config = dict(
    num_hidden_layers=10,
    hidden_size=640,
    num_attention_heads=5,
    num_key_value_heads=5,
    head_dim=128,
    intermediate_size=2560,
    vocab_size=17192,
    hidden_act='squared_relu',
    norm='rmsnorm',
    norm_place='pre',
    norm_eps=1e-05,
    positions='rope',
    rope_theta=468000.0,
    rope_fraction=0.5,
    qk_norm=True,
    attn_scale=0.131,
    bias='none',
    tie_word_embeddings='early',
    parallel_block=False,
    extras=['some layers without attention', 'local attention windows', 'shifted keys', 'gated attention', 'value embeddings', 'hashed n-gram embeddings', 'a smear gate', 'short convolutions', 'learned residual scales', 'skips across layers', 'norms scaled by depth', 'capped logits'],
    init='uniform',
    init_std_qkv=0.0158,
    init_std_o=0.00353,
    init_std_up=0.0158,
    init_std_down=0.00176,
    optimizer='cautious_adamw',
    learning_rate=0.000613,
    lr_mult_o=0.615,
    beta1=0.9,
    beta2=0.99,
    lr_head=0.0101,
    warmup_steps=369,
    schedule='wsd',
    decay_fraction=0.665,
    decay_shape='exp',
    final_lr_fraction=0.0,
    batch_tokens=65536,
    max_seq_len=2048,
    doc_mask=True,
    train_tokens=669600000,
    max_steps=10218,
    dataset='wikipedia_en',
)
Each number is 128 + 32 x the weight over its row's rms, rounded and kept within 0 to 255. Layers, rows and columns count from 0. The size above them is the row's rms in percent of the matrix's.

# layer 4 MLP down (transposed), 2560x640, rms 0.0369, rows 1086-1128, columns 400-479
size [ 95 109  98 110 106 108 108  91  88 110 112 109 108  98  97 106  99 103  95 104 101  92 101  99 100 106  99  83 109  87  98  95 105 111  89  92  95  96 102 103 102 113 104]
[[100 133 140  53 126 175  74 127 101 104 112  73 139 133  84 127 144  94 159 144 103 131 120  65 110 181 142 113  78 122  78 175 119 130 125  96  77 131  69 139 131 131 102  70 135 152 137 185 160 106 155 131 154 135 126 156 113 133 119 114 155 143 103 141 149 167 173 158  89 227 118  99  47  76 112 117 143 137 133 110]
 [137 107 211 151 186 182 199 159 168 130 129 142 127 187 112 152 158 109 101 104 147  97  81 150 146 118 149 156 169 166 144  82  86  88 124 161 111  85 134  96 138 117 117 124 116 158 169 170 149  76 108 174 153 168  43 106  93 133 173 150 149  97 130 111 180 112 118 122 118 127 134 110 124 129 118 133 150  97  93 127]
 [172 159  99 165 153 190  93 136 162 125  70  95  58  60 150 169 130 197 104 190 123  59 125 118  96 162 145  93 161 148 155  93 139 178 160 103 134 184 118 155 156 162  82 155  82 117 118 112  84  99 113 115 127 139 134 116  76 126 142 121 185 105 140 128 151 133  78 173 154 149 142  84  72 131 124 137  93 128  69  94]
 [136  63 146 162 130 125 136  55 137 144 132 115 144  65  94 101 152 175 107 132 101 152 193 150 107 176 117 175 145 120 150 137  98  91  73 125  76  96  82 173  63  89 152 112 137 140 207 133 102  53 128  72  97 103 130 107 161 170 102 115 163 103  96 146 119  79 154 110 190 127 135 122 100 125 127 120  86  89 172  83]
 [170  99 138 114  94 141 155 165 131 177 151 172  87 147 109 134 124 127 181 150 190 105 109 108 105 149  72  92 151  75 147 111 121 174 108 197 116  96 161 119 164  93 111 117 136 123 120 127 188  85  99 127 146 145 101 100 114 147 143 136  78  68 147 128 171 107  75  88 101 107 165 166 175 108 174  55  83 133 103 126]
 [112 107 139  85 190 112 111 189 164 191 140 170 151  17 106 140  79 133  80 157  90 122  52 110 126  87 139  99 109 128 142 162 108 173 135 105 146 164 112 117  93 161 135 130 176 129 100 155 128  57 151  79 138 112 138 193  98  66  58 161 114 136 110 153 161 105 162 171 166 135 127  75 160 116 107  81 140 110 115  92]
 [175 183 127  24 192 123 177  86 165 141  98 123 147 136 106 122  83 113  81 148 105 138 126 111 162 190 172  80 120 136 102 132 167  84 124 139 107 103 105 129 129 150 190 133 112 154 183 103 139 177 162 165 159 149  92 125  46 133 163 179 169 151  53 130 131 106 121 104 181 135 141 153 120 102 114 113 148 130 206 174]
 [169 145 153 121 139 157 101  96  83 156 143 141  93  45  96 136 167 117 127 120 150 131 182 119 101 125 127  84 158 105 140 186 141  93 122 135 154  78 143 146 155 113 138 137 128  52 124  96 119 121 130  96 137 152 138 107 150 118  72 144 167 131  93 120 100  76 122 159 143 120 116 137 196  90 117 109 118 146 185 170]
 [168  78  84 119 117  96 105 128  82 135 194 111 179  97  71 120 153 143 125 117  86 116 150 124 157 155  64 117  94 112  84  88 114  92  31 139 163 138 131 150 186 114 197 110 138 130  89  70 139 154 126 114 126  95  91 176 111 108 101 140 108  78 145 117  99  60  45 149 121  94 149 156 122  78 180  79  73 126 134  88]
 [ 95 138 120  97 122 188 121 142 147 139 144 116 139 133 119 148 160 146 124 110 127 160 160 106  63  98 124 148  88 135 120 135 147 157  88 113  94 166 177 111 138 174  81 195 116  90 176 156  70  72 118  98  86 162 136 145 155 132 168 119 137 172 121 111 190 156 123 116  64 175 135 152 127  80 143 169 130 126  87 173]
 [126 159 152 118 151 124  88 111  70  66 102 151 113 162 131  50  71 121 113 167 146 160 115 121  87 146 168 142 100  97 156  88 119 124 105 150 172 150 146  95 146  83  99 121  52 117 146 108 137  35 105 130 208 129 101 122 108 171 164 136  81 144 138 135 146 162 146 110 130 127 110 115 135 112 144  96 132  90  75 107]
 [149 117  81 167 187 152 100 139 156  94 104 131  88 129 158  87 100  77  74 123 128  87 126 129 117  60 207 100  84 122 115 117 164 104 124 109 147 124 134 131 130 147 145 126 149  99 205 151 158 141  91 113 190 162 161 133 144 178 123 112 122 121  96 150 119  85 138 106 166  85 179 102 163 139 165 117 100 116 179 187]
 [124  98 107 129  87 115 138  85 107  97 114 107 132 112 111  99 108 125  98 153 141 204 112 164  82 141 152 146 135 139 140  83 104 122 105 119 175 161 109  88 120 128 164  60 108 163 147  80 115 148 166 148 159 141 117 121  97 211 171 167 165 175 125 159 166 100 166  85  93 108 127  82 148 120 171 127  99 156 171 132]
 [116 145  91 131 101  87 173  53 116  99 130  55 103 150 134 112  96 122 121 211 169 140 161  89 141  80 157 147 159 136 100 105 160  92 174 114 135 126 121  47 154 107  89 122 104  66 163 168  77 142 193  83 114 139 215  84 150 135 129 127 137 103 103  82  98 125 112 115 148 122 120 112 117  91  53  91  85 158 134 103]
 [139  99 123 131 136 195 107 121 154 137 207 160 202 149 121 138 147 185 138  90 156 162 127 177  68 143 123  86  33 159 148 168 179  83  82 120 150  87 144 115 125 131  93 123 127 115 103 149 129  35 136 111 164 109 139  94  91 103 166 122 115  94 165 127 149 139 174 115  97 162 155 153 149 132 108 153 177 191 119 128]
 [239 147 151 119 141 190 143 126 104 141 147 178 160  82 120 119 154 143 147 143 158 151  95 117  88 123 146 116  82 177  83  98 156 141 133 208  62 154 138 117 112  96 158 120 140 180 100 136 152 177 133 153  92 140 122 132 133 137  92  89 160 130 124 125 127 140 165 118 135 131 127 153 152 161 147  80 147 136  84 165]
 [107 141 151 133 149 119  82  82 113 154 107 138  99 131 170 118  86 130 141 150  79 132 181 119 129 137 176 143 203 106 117 177 131 145 136 127 111  77  92 133 147 144  87  93  79 116 229 126 136 104 136 106 136 109  81 108 113 108 122 116 163 103 120  78 114 135 164 130 186 156 130 121 112  81 205 133 100 144 152 115]
 [121 150 167 100 148 106 186 124  82 159 214 162 114 138 147  98  77 112  89  80 152 134 162 118 145 137 149 152 145  46 142 148 106  93  89 101 158 147 133 163 128 137 131 132  56 104 125 132 163 125 187  99 108 153 125 100 114 145 100 160  93 181 141 154 152  64  98  92 122  94 154 219 196 140  79 156 112  98 174 192]
 [156 109 127 131  89  89 123  75 101 138 113  83 123 148 141  98 100 112 101 158 124  80  54 120 161 117 163  89 176 154 131  92 115 137 155 131 167 141 124 111 141 192 100  77 117 195 167 169 138 159  94 115 131 131  81 107 128 144 105 153 175 101 136 120 133 157 148  78 141 115 153 129 138  97  63  29 141 147 125 134]
 [153 142  89 174 159 110 177 137 134 137 148 126  62  74 156 118 128 198 116 179 137  89 158  97 164 131 199 143 130 119 166 111  86 119 148 130 122 165  82 129 103 108 205  68  77  80 149  94 113 118 168 122 125 119  50  65 189 176 104 132 119 117 110  70 144  97  84 195 134 128 123 187  97  88 167 159  94  85 168 147]
 [161 188 107 120 126 164 109 119 127 120  78 173 118  78 132 128 121  90 121  48 132 163 130  95 111 143 212 171 152 161 120 174 109 110 127 136 133 141 119 108  79  69  96 130  74  99 130  86  99 175 153 119 152  97 109 150  88  94  94 132 127 126 162  59  81 152 165 124 106 143 138  95 134 154 196 136 144 136 203 136]
 [ 82  44 150  60  73 193  98 133 136 121  91 165 143 183 126 121 153 131 145 103  81 186  99  89 124 168 122 113 100 125  98 134 133 141 118 124 142 157 142  92 182 175 142 190 154 136  83  89 177 169 163 126  61 117 131 141  94 109 103 160 151 177 167 112  97  52 134  95 137 176 120 129  89  80 104 106 103  58 124 117]
 [ 81 142 106 102 133  72 155 128 111 144 140 103 129 173 104 152 131 176 116 116 124 146 151 127  92 105  99 173 136 128 127  92  82  78 126 158  88 127 131 124 114 133  80  67 119 114 117 178 131 122 141 136  80 130 166 122 117 125 154 133  85 109  84 121 129 154 109 126  85 135 160  77 111  72 162 126  82  90 140 172]
 [131 148 121 134 134  94 136 139 113 179 123 150 100 141 119 126  99  99 142 162 155 127  71 155  52 168 128 153  95 124 171 114 113 100 178 160 126 174  93 165 149 131 138 106 128 148  66 121 126 103 181 195  78 174 126 120  98 108 109 154  96 137  71 141 139 118  70 151 138 207 149 125 110 126 135 103  98 109  70 119]
 [107 144 138  80 153 158 113 116 102  96 174 179 125 147 121 158  73 157 104 109 126 127  81 161 108 109 144 167  84 134  89 108 107 129 134 211  81 137 163 126  65  92 144  77  53 140 131 123 145 118 141 133 169 144  82 135 138 143 143 133 131 148 177 122 215 112 150 111 107  85 134 131 147 125  38  95 142 162 114 100]
 [129 114 170 117  98 167 142 155 134 129  75 157 125  78 151 133 123 136  96 140 140 124 137 100 135 111 127 173 152 127 145 165 149 112 148  82  76 153 113 125 106  79  92 124 152 166 104 131  98 147 163 128 134 189 159  87 129 141 126 132 121 141 138 132 166  88 144 102 120 101 117 125  63 128 113  92 140 111 131 105]
 [ 91 119 136 176 139 137 163 168 137  87 154  78 112 112 120 145 126 117 129 139 150 131  85 154 106 148  91 164 152 117 138 116 109 139 158 124 137 152  73 138 149  58 131  88 138 102 114 113 106 111 155 126 177 129 118 189 197 134  60 133 178  95 154 143 170 182 141 107 134 106 133 103 183 120  71 140 117 155 176 144]
 [147  98 194 155 165 121 172  74  78 122 140 118 145 153 187 141 148 151 140 126 114 134 100 121 120 135 149 186 116 147  83 108  83 123 131 145 104  90 149 183  96 128 120 163 131 155  83 172 108  69  93 124 138 124 149 113 124 125 132  95  93 149 149 151  85 154 120 176 175 100  77  85 123 140  85 133 181  92  95 112]
 [138 149 134 130 147 135 107 171 112 154 148  70 123  95 102 158 137 139 116 119 130  83 152  95 104 186 161 121 121 112  93 105 155 115  94 145 140 136 118 141 106  87 160 124  97 141 119 170  96 178  94 173 101  72 130 153 106  86 183 165  89 126 157 137 100 122 151 116  64 136 143 114 141 100 107 117 160 155 142 177]
 [151 104 201 106 128  85 179 109  80 124 112  95 191 113 111 179 173  94 167 126 137 210 106 141 180 154 147  92 177 102  80 115 156 136 158  87  94 112 153  98 147 118 112 135 130  95 147 121 104 104 130 117 124  72  94 141 123  96 106 133 209 144 142 165 122  97 162 154 142  96 123  71 100 168 159 117 135 118 164 155]
 [141 133 185  90 169 145 150 133 107 121 181 104 112 123 151 122 142 146  85  60  71  84 140 130 139 145 204  91  20 115 108 126 115  92  98 135 172 140 138 126 114 166 182 155 110 181 122  54 126 138 138 165 118 129  90  95 127 156 161 113 136 151 164 139 106 105  97 116  90 131 134 204  76  70 217  93 117 189 126 104]
 [148  98 140 116 123 167 157 108 108 113 124 134 131 114 130 136  86 145 102  97  99 144 133 152 162 135  44  67  76  95 157  96  90  91  63  98 182 114 144 107 102 154 104  74 175  97  71  81 146 128 128 137 145 105  95 118  92 158 170 117 114 130 146 171 114 109 161 111 139 127  87 115 123 129  86 149  68 113 105 132]
 [170 172 161 147 169 122 119 156  87 108 105 190  82 131 101 167 146 114 152  92 110 129 163 120 116 161 139 140 137 132 167  80 101 158 116 148 100 176 177 142 106 117 112 155 131 117  99 141 104 151 170 108 181 145 195 100 116  96 126 137 146  98 125 127 159 158 144 127 141 127 116 102 100 196 181 158 143 135 110  96]
 [ 93  93 194  94 116 187 158 120 145 137 153 143 109 141 145 140 157 116  98  94 113 178 160 147 133  80  76  69 103 117 126  56 120 127  92 143  89  94 167 137 102 131 122 139 117 139 103 128 152  86 157 136 139 155 111 108 129 124 157 125 126 190 116  94 158 137  63 155 174 165 164 144 164 134 109 207  69 110 119 138]
 [153 122 124 161 204 161  85 146 156 141 182 155  73  83 162 174 105 123  81 153  80 119 179 109 166 115 134 121 119 145  94 190 109 127  83 103 130 152  78  81 104 110 129 114  95 164  47 140 173 162 162  82 109 125 164 186 104 146 119 150  86 110 163  99 145 158  80 172 136  87 123 164 154 137  98 126 177 119 101 209]
 [171 130 105 127 120 155 105  62  78 102 127 143  76 115 121 150 148 152 127 164  78  81 109 105 142 130 148 120 128 144 175 142 112 115 140 159 116 109  61 152 145  81  74 141 133 115 138  96 142  95  70 160 120 132 132 107 151 238 132 126 114 146 180  87  89 114 138 204 110 128  94  61  85 112 132 168  80 128 128  74]
 [122 112 150 116 107 147  89  67 170 119 185 103 106 145 130 188 107 110 151 109 132 125 154  82 101  72 105 123 110 138 112 182 129  99 135 129 178 162 108 121  88  96 156 119 144  67 130  92 151 128 151 126 108  94 161 133 107 111 146  94 161 170 104  84  78 121  90 100 109 146 150 133  60 124 147  92 133 131 109 136]
 [104 162 112  84 111 149 146  86 161 169 156 117  59 166 103 139 154 105  93 124 110 186  80 148 109 178  71 152 213 158 137 171 158 103 155 126  94 166 124 158 126 114 133 148 128  89 131 110  87 147 144  77 159 157 160 135  93 179 115 172 134 142 132 172 160 110 121 110 157 193 113 143 142 114 141 168  67 196 127 125]
 [171  87 125  99 105 132  91  79  88 129  88  94 136 208 114 131 131 136 132 138 167 112 100 116 116 102 103 113 138 131  99 114 101 106 114 103 122 116 100 157 104 100 157 162 122 133  58 101 146 135  67 180 157 179 159 160 112 107 105 148  89 128 149  70  35 144 105 156 157 164 146 105 104  45 107 105 106  95 136 108]
 [ 89 165 161 154 129 128  66 111 149  63  89  71  90  78 148 142  61 195 109 145 164 147 168 179 110 167 100 104 154 105  90 123 109  95 106 106 122 156 126 145 164 141  26 141 121 130 100 144 126 134 115 136 146 129 142 144 116 173 119 129 113 119 130 103 106  84 140 196 152 167 146 153 110 131 122 123 139 141 141  87]
 [175 131 112 156 144 164 136 160 112 105 119 175 129  71  95 106  72 126 135 122 141 161 163 196 122 148 125  89 138 113 134  99 129 117 107  89 125 160  94 156 143 129 109  94  88 118 188 163  94 144 133 121 187 141 114 111 189  78  98  69 127 158 153 122 141 144  30 108 157 168 115 161 136 156  56 140  85  96 118 127]
 [145  87  67 159  80 144  85  93 103 134 101 182 117 128 163 117 121 164 170 129 118 158 112  97 160 158 142 130  46 111 117 141 144 120 129 145 155 144  56 138 136 124 103 186 120 161 168 104 167  89 124 165  99 111 130 105 145 133 163 122 107 130 112 171 108  68 104 100 141 113 110 117 147 129 150  71  79 183 146 108]
 [119  93  86  66 103 136 104 123 141 120  85 118  78 162 138  38  99 175 146 162 140 134 128 104 108 142 148 135 153 228 112 122 118 143 188 134  81 120 179 116 117 145 133 143 151 171 105 135 148 125 121 168 148 106  84  56  86 163 144 156 134 133 162 181 117 138 109 163 117 146 174 127 102 120 183 106 146  98 109 116]]
# layer 4 MLP up, 2560x640, rms 0.0418, rows 1087-1128, columns 400-479
size [109 101 113 106 107 109  89  86 111 112 109 108  96  92 107  99 102  95 107 102  93 100  99 100 105  98  85 109  90  98  91 104 110  90  91  91  96 101 106 104 117 100]
[[109 119 107 178 141 138 113 113 148 187 164 185  94 109 133  59 123  53 133 104 134 158  83 104 118  74 102 152 123 152 141 218 108  54 140 159  98  81 159 181 123  89  75  96 184 158 147 150 117 127 139 169  57 114 128  91 122 138  87 122 154 151 117 143 138 125  53 163 126 160 122  71 143 104 153 142 142 128 132 113]
 [134 105 172 119 145 126  89 181 133 133 223 112 123 217 171 123  67 113 107 112 188 124 183 154 169  60 137 155  88 145 104 113 145  81 110 103  96 101 171 130 120  71 107 102 111 160 138  97 110 162 122 103 101 125  73 161 120 116 127 150 115 131 159  45  98 126 120 123  95 195 110 132 140 129 123 121 170 144 185 108]
 [195 143 139 149 178 116 163 148 137 138 162 160 139  99 105 140 103 123  93 117 147 143  96 106 133 115 160 187 160 150 127 113 165 149 148 115 169 110 141 121 130  64 112 113 174 187 110  69 132 169 114 125  75  97 113 142 137 121 139  71  99 146 139 137 134 153 110 148 119 162 138 177 117  77 151 162 135 134 136 152]
 [147 151 112 128 131  88 111 112 165 181 109 116 168 138 139 197 124  49 139  89 137  74 110 107 111 135  62 135 135 104 159 135  91 138 170  86 146 132 155 113 152  51 167  83 199 127 179 158 104  70  93 132  96 128  78 120 111 109  98 113 135 158  98 110 147 120 154 163  79  45 145 164 134 188 150 150  96 118 164  73]
 [172 169 133 152 157 103 160 130 105 151 115 126 110  86  98 146 107  78  91 155 121 109 120 120 142 191 135 114  98 141 144 165  83 129 168 125 133 126 113  94  86 104 184 107 165 124 147 131 228 124 146  96  63 119  95  62 121  89 206  92 122 162 141  90 125  88 157 120 126 152 115 161 125 133 177 173 146 145 103 114]
 [152 155 219 161 177 119 192 121 105 126 100 166 139 143 114 109  99 129 109 103 114 141 109 161 182  91 137  91 132 129 133 129  96  92 152 112 184 150 108 156 134 179  86 129  92 158 181 118  82 162 130 121 125 134  79 230 139 132 175 104 136 134  94 127 100 128 159 122 139 129 130 163 126 181 177 143 145 152 105 144]
 [120  91 110 123 142 133 103 132  57  33 130 144  96  91 137  99 102 113  89  87 101  96 109 150 138 131  91  82  86 177 133 125 114 130 150 109 141 137 116  80 148 135  87 152 106 126 165 102 137 118  86 161 164 107 128 109 122 116 191 181 151 138  75 131 146 115 164 106  73  63 150 110 147 159 158 168 142  73 118  77]
 [193 156 144 118 113 104 163 145  65 110 114 125 138 139 138 150 158 159  97 204 139 100 180 134 106 169 169 136 132 111 141 112 106 108 114  94 133 112 114 140 160 122 134 151 138 125 110 110 174 235  83 130 118 157 147 136 131 122  95 106 192  69  72 101 139 100 164 129  72  96 105 157 145 102 104  78 118 182  82 115]
 [101 117  67 117 116 113 141 102 134 133 173 130 175 142  79  75 111 128 142 115 117 101 151  84 101  82 136 156  98 136 167 128 137  78 132  59 106 121 134 160 117 121 162 239 151 142 166 103  77 145 126 121 166 170 107 113 114 151 143 138 126 176 137 139  84 129 129 112 127  96 124 127 108 147  42 139 151  32 128  63]
 [142 119 148  90 132 182 162 150 146 127 114 124 146  87 119  96 153  83 170 129 121 102 144 159 110 163 105  98 125 109 191 166  84 163  75 123  79 193 151 138 113 106 148 149  96 129  97 115 158 141 184 137  98  96  64  59 139 140 120 107 106 107  88 118 148 128 114 137 115  82 160 106 154 166 161 179 139 135 143 159]
 [163 141 132 112 106  92  88 143 104 100 119 129 109 158  99 110 103 110 105 172 147  34 106  69 131  75  91 108  88  77 122 185 143 149 158 165  93 171 103 151 123 102 130 160 130 202 148 162  99 153 140  76 132 146 112 151 141 126 106 157 148  94 147 138 113 156  82 130 117 159 142 137 122 146 101  66 153 100 120 141]
 [ 47  71 130  70 143 131 103  89 148 123 103 127 158 177  94  59 100 162  62 139 175  58 125 167 118 121 117 155 145 134 149 162 103 149 109  74 178 127 113 124 168 145 141  40 179 166 121 105 135 143 136  81 155 116 145 159 115 145 108 102 151 127  93 110 157 114 149 130 122 154 114 160 170 107 131 146 109 110 111  99]
 [149 173 135 108 155 121 124 149 154 117 107 153 161 119 176 179 147  77 152 171 117  95  92 145 188 135  64 133 101 143 116 176 119 147 112  47 110 124 138 176 188 122 143 109 167 150  99  59 129  83 156  91 135 129  90 129  87 147 112 114 146 131 172 128 151 184 113 146 149 147 137 128 141 130 159 133 106 159 120 116]
 [172 125 141 112 160 115 192 135 137 209 112  83  98 129 153  86 148  94 128 102 105 108 156  83 125  77 129 137 108 140 133 118 134 149 118 156 133 170 144 106 164  61 119 116 141 152 147 124  95 131 179  59  79 179 103  96 173  56 115 112 159 154 142 158 119 122  88 106 105 137 116 139 101 122  81  74 187 103  96 117]
 [100  89 119 107 140 164 149 114 118  96 141 121 144 179 142 149 114  96 182 145  68 112 155 157 135 116  92 118 165 129 179 148 151 173 175 128 138 133 137  73 160 196 130 138 131 100 174  49 100 106 142  96  88 103 120 141 104 123 139 103 126  94 109 102  89 114 125 172 143 121 124 128  82 121 167 167 152 123 168 139]
 [143 184 216 183 149 136 138 110 169 143 172 189 132 175 115 149 100  88 104  90 178 123 111 141 151 113 157 150 102  72 107 119 134 116 139 150  84 105  78 168  84 110 154 156 103 147 211 159  89 159 137 144 126 139 128 205  84 127 140 115 145 176 129  94  97 113 101 127 204 162  92  83 139  98 132 139 180 123 134 128]
 [161 108 180 154 125  71 114 153  96 136 108 127 136  88 102  94  77 106  78 108 130 170  86 161 120 112  84 120 122 107 170 120 161 162 159  91 146 108  84 194 131 101  88 146 132 135 146 130 195 164 135 108 101 120 120 128 161 145 118 109 149 131  82  40 147 144 165 116 126 122 120 228 136 153  90 110 179 132 146 102]
 [124  86 114 128 126 150  88 104  94 128 146  98 111 177 163  76 165 122 100 115 111 139 118 120 157 149 171 102 146 157  96  85 128  67 100 143  97 108 153 148 166 119  67 113  99 108 120 138 149 175  82 124 111 105 102 149 139 139 152  67 109 154 120 173  92 112 134  91 164  93 151 126  82 148  68 103 121 125  78 170]
 [ 51  68 147 177 147  65 119 138 128 124 136 135 117 129 108 175  94 114  86 130 120 125 131 121 171  83 109  57  84 103 112 167 137  93 126 115 138 169  71 127 176 169  91  96 151  86 122 103 116 163 103 119 114 126 166  49 136 159  95 154 107 141  95 129 125  79 129 148 203 184  89 106 151 145 150 137 164 114 104 131]
 [157 127 103  62 140  89 180 134 173  97 172 164 149 125 168 123  93  90 156 143 139 187 138  74 124  68 146 120 153 102 164  72 148  62 176 181  82  85 157 110 102  91  98 126 140 113 155 147  82  90 126 128 139 161 128 177 180 158 146 140 180 137 165  97 150 174 121 176 142  86 147  89 105  87 115 158  85  94 145 112]
 [175 113 161  98 156  95 148 131 121  77 113 130 150 105 122 115 117  86  92 138 156 168 156 125  96 164 141 115 127  74 181 111 139 166 103 154 206 111  53  66 121  45  77  93 132 123 199  97  83  91 163 140  59 101  95 120 137 164 100 119  89 138 115 122 203 124 163 182 164 173 118 108 147 108 147 118 128 110 167 113]
 [120  86 152 132 131 101  73 113 116 114 120 159 102 115 164  63 101  89 138 155 133 141  67 110 119 166 141 126 106 140 182 117 161 164 176  83  93 123 137 124 207 157 171 171 113 159 111  89 140 107 119  73 111 165 157 168 111 128 129 106 100 132 199  46 124 101  83 116 178 160 138 169 128 106 125 128 118 140 132 207]
 [102  82 168 146 166 143 145  56 140  53  84 129 106 108 150  72 130 148 145 112 188 160 128 127 132 199 101  80 101 101 164 142 117 133 105  87 159  77 146 133 156 135 114 126 117 190 116 144  88 109 148 142 158 106  92 183 119 209 105 132 141 138 169 120 105 173 129 138 152 139 120 136  94 211  93 153 145 140 128  88]
 [ 93  35 167 137 139 113  96 108 137 130 135 139 125  90 132 122 127 131 101 119 134 138 119 157 186 113 121 132 137  92 133 168 122 134 102 115 194 119 135 103 106 142  99  95 184 143 129 146 114 129 141 121 152  79 125 154  76 109 143  90 101 150 109  91  83 174 126 107 125 128 190 160 145 138 202 114 101 145 145 165]
 [163 114 158 138 101 175 179 116  95 134 130  70 115 146 191 109 132 162 188 149 202 122 165 120 155 126 128 156  65 125 242 121 114 161 151 159  88 172 126 149 102 131 202 164 126 148 167 155  79 115 168 194 169 174 103 156 153 206 161 118 131 121 136  64 138 101  75 141 134 152 110 187 112 159 109 144 147 138 166 143]
 [116  85 112 124  93  83 140 115 126  50 190 166 113 172 109  66  51 107 134 131 162  84 167  38 165 195 195 115  98  99 187 136  91 158 143 103 114 174 147 101 135 190  61 137 149 154 139 159 173  94 149 108 157  75 108  84 131 121 153 167 130 122 168  79 118  81 157 137 154  54  82 120 136 140 181  93 167 178 109 159]
 [130 161 117 117  77 138 130 135 145 133  69 200 116 110  99  35 161  57 162 141 123 161  84 116 169 105 131 115 105 133 115 116 145 119 178 125 156 130  83  69 157 140 143  99 115  99 133 147  96 114 127 160 114 160 112 113 138 151 119  95 123 171  85 113 113 123 166  93  66 118 147 114 152 117 140 137 149 152 117 132]
 [123 153 142 156 132 118 117 131  95  96 163 144 147 177 155 149 103 114 151 128 126  95 136 132  97 137 167 132 172  91 130 139 140 128 123 158 124  81 118 135 155 126  94 186 145 123 127 119  91  99 129 109 157  95 104 116  92  92 128 104 140  67 151  96 105 130 129 119 174 120 111 118  80 148 112 137 143 182  99 142]
 [143 169  51 122 215 118 146 130 106 114 163 110  44 119 150 118 144 121  81 116 151 103 153  85 120 144 142 167 119  97 173 117  93 168 160 127 129 147 119 164  77 155 104 166 129 116 164 109 156 146 147  99 113 134  21 117 154 179 107  94  99 137  99 119 191 171 143  78 156 126 139 129 107 168 107 137 101  89 128  21]
 [156  85 130 164 136 207 146 118 126 132 162 126 129  81 165  81 149 117 130  39 167  83 177 156 129  77 108 148  93 109 143 167 117 115 123 128 184 121 136 107 121 106 112 131 195 147 158 146 166 157 127 164 106 138 113 131  91  93  98 135 140 152 130 174 149 149 157  67 119 162 103 134 149 150  56 104  95 111 144 131]
 [134 153 171 182 142 164 163 102 115 181 108 170  83 136 129 101 105 146 128 130 132  96 103 138 144 114 126 142 155  54 130 109 130 166 155 100 140 131 133  93 102 137 164 149 120 141 114 166 142 107 104 167  94 118  97  95 164 118 100 101 179 109 117 128 148  89 120 111  84  98  97 123 129 157 116 146 131 100  74 110]
 [129 106 138  91 140  90 120 131  78 101 122 197 142 143 128 159 116 117 174 148  69 124 115  97 122  59 168  66 118 173 197 105  73  55 158 112 122  94  44 137 120 131 105 135 150 130 139 120 166 105 158 150 114 129  80  37 155 164 114 127 152 159 146 165 118  84 129  67  98  93 102 106 103 127  97 107 145  90 116 134]
 [176  82 141  99 120 108  85 110 118 123 124 110 132 102  77 128 166 129  80  68 149 122 156 143 146 156 185  86 142 142  63 170 124 119 142  83 119  39 123  92 101 152  91 189 140 172 149 114  81 176 118  73 128  82 108 139 133 113 126 132 187 127 132 206 134 146 114 144  84 133  49  84  80 113 112 173 142 154 148 107]
 [114 188 143 130 136 101 144 130 158 112 104 125 148 137  62 166 102 140 180 161 134 156 128 117 103 116 106 182 173 138 133 103 142 108 130 168 159 142 135 110 189 134 104 138 157 145 143 162  90 163 157 176 169 180 133  63 135 117 102  57 139 103  95  99  89 179 173  52  70 151 141 108 196 152  99 139 161  54 157 135]
 [ 94  92 141 123  76 117  84 125  97 127 102 191 116 201 157 104 134 110  60 122 139  95 177 121 204 146 134 137 132 161  81 184 148  86 126  78 128 149 126 114 106 101 143  86 124 106 181 107 164 118  89 139 115 123 110 119 101 108 138 124 119  76  83 131 151  41  61 109 117  71  72 112  83 168 134 102 177 152 181  42]
 [139  93 184 151 124 104 174 198 154 136 142 128 196 117 121 136 166 131 133 182 103  90 123  48 153 121 156 119  63  97 130 129 107  55  96 112  77 172 130  74 149  85 137  97 102 166 109 131 146  96 169 108 141 138 149 135 133  79  70 146 117 149 132 136  44 156 102 163 134  96 133 118 110 110 101 106 166  77 105 117]
 [123 168 121 127  86 106  61 138  85  82  82 114 123 138 151 104 161 125  67 111 144 102 138 113 142 117 118  61 119  59 135 102 141  92 155 108 169 108 128  83  74 139 200 166 122 148 118 155 160 113 149  97 139 166 139 143 106 200 196 174 159 121 172 143 136 114 130 188 129  72  67 150 109 124 165  83 122  83  79 142]
 [157  87 141 157 135 154  93 128 135 146 174  74 109  86 151 172 178  96 160  28 127  72 163 172 158  93 102 141  82  85 212 128 128 107  92 133 176 122  88  91 204 167 150 131 142 138 125  82 163 118 120 127 110 175 147 130  86 117 100 132 145 152 163 127  33  96 119 164  77  77  98 122  91 145 120 140 136 142 126 136]
 [144 144  75 106 117 133 147 110 119  77 130 110 189 137  97 121 122 131 112 125 152 164 161 125 110 157  79 144 113  59 113 128 105  94 143 126 141 153  94 162 100  88 164 122 122 110 149 143 175 153 160 146 156 150 152 130 118 128  92 112 109 181 104 107 134  94 125  71 130 128  61 122  58 166 120  96 130 113 126 155]
 [ 61 108 100 169 119 197 129  84 115 154 155 153  86  71 225 127 145 178 146 147 131 145 144  86 186 110  81 159 110 102 150 135  97 135 141 143  82 118 124 113 105 157 116 197 121 133 147  95 154 137 130  70 111 180 158 149  61 115 119  86  61 121 139  71 128 113  53 108 128 111  95 134 169 106 115 107 131 136  94 100]
 [170 119  88 132 158 115 152 135 124 183 147 140  89 110 181  88  79 101 153 144  70 117 160 138 166  90  59 163 147 150 126 140 166  83  97 134  88  78  85  73 139 133 127 108 145 170  96 109 160  77  75  93  87  92 121 131  70 117 151  89 125 122 123 117 124 149 124 152 126 174  72 108 122 201 165 119  95 120 117  83]
 [152  94 149 142 112 129 186 121 125  78 175 129 153 111 121  90 152 177 127 123 154  67 167 131 168 143 152 151 138 122 148 127 110  95 104 151 106 110 155 117 102 119 102 211  79 170 133 124  67 126 108 170 153 123  79 182 134 130  91 135 173 136 149 125 148 168 189 156 125 109 156 140  76 156 119 151 175  74  57 138]]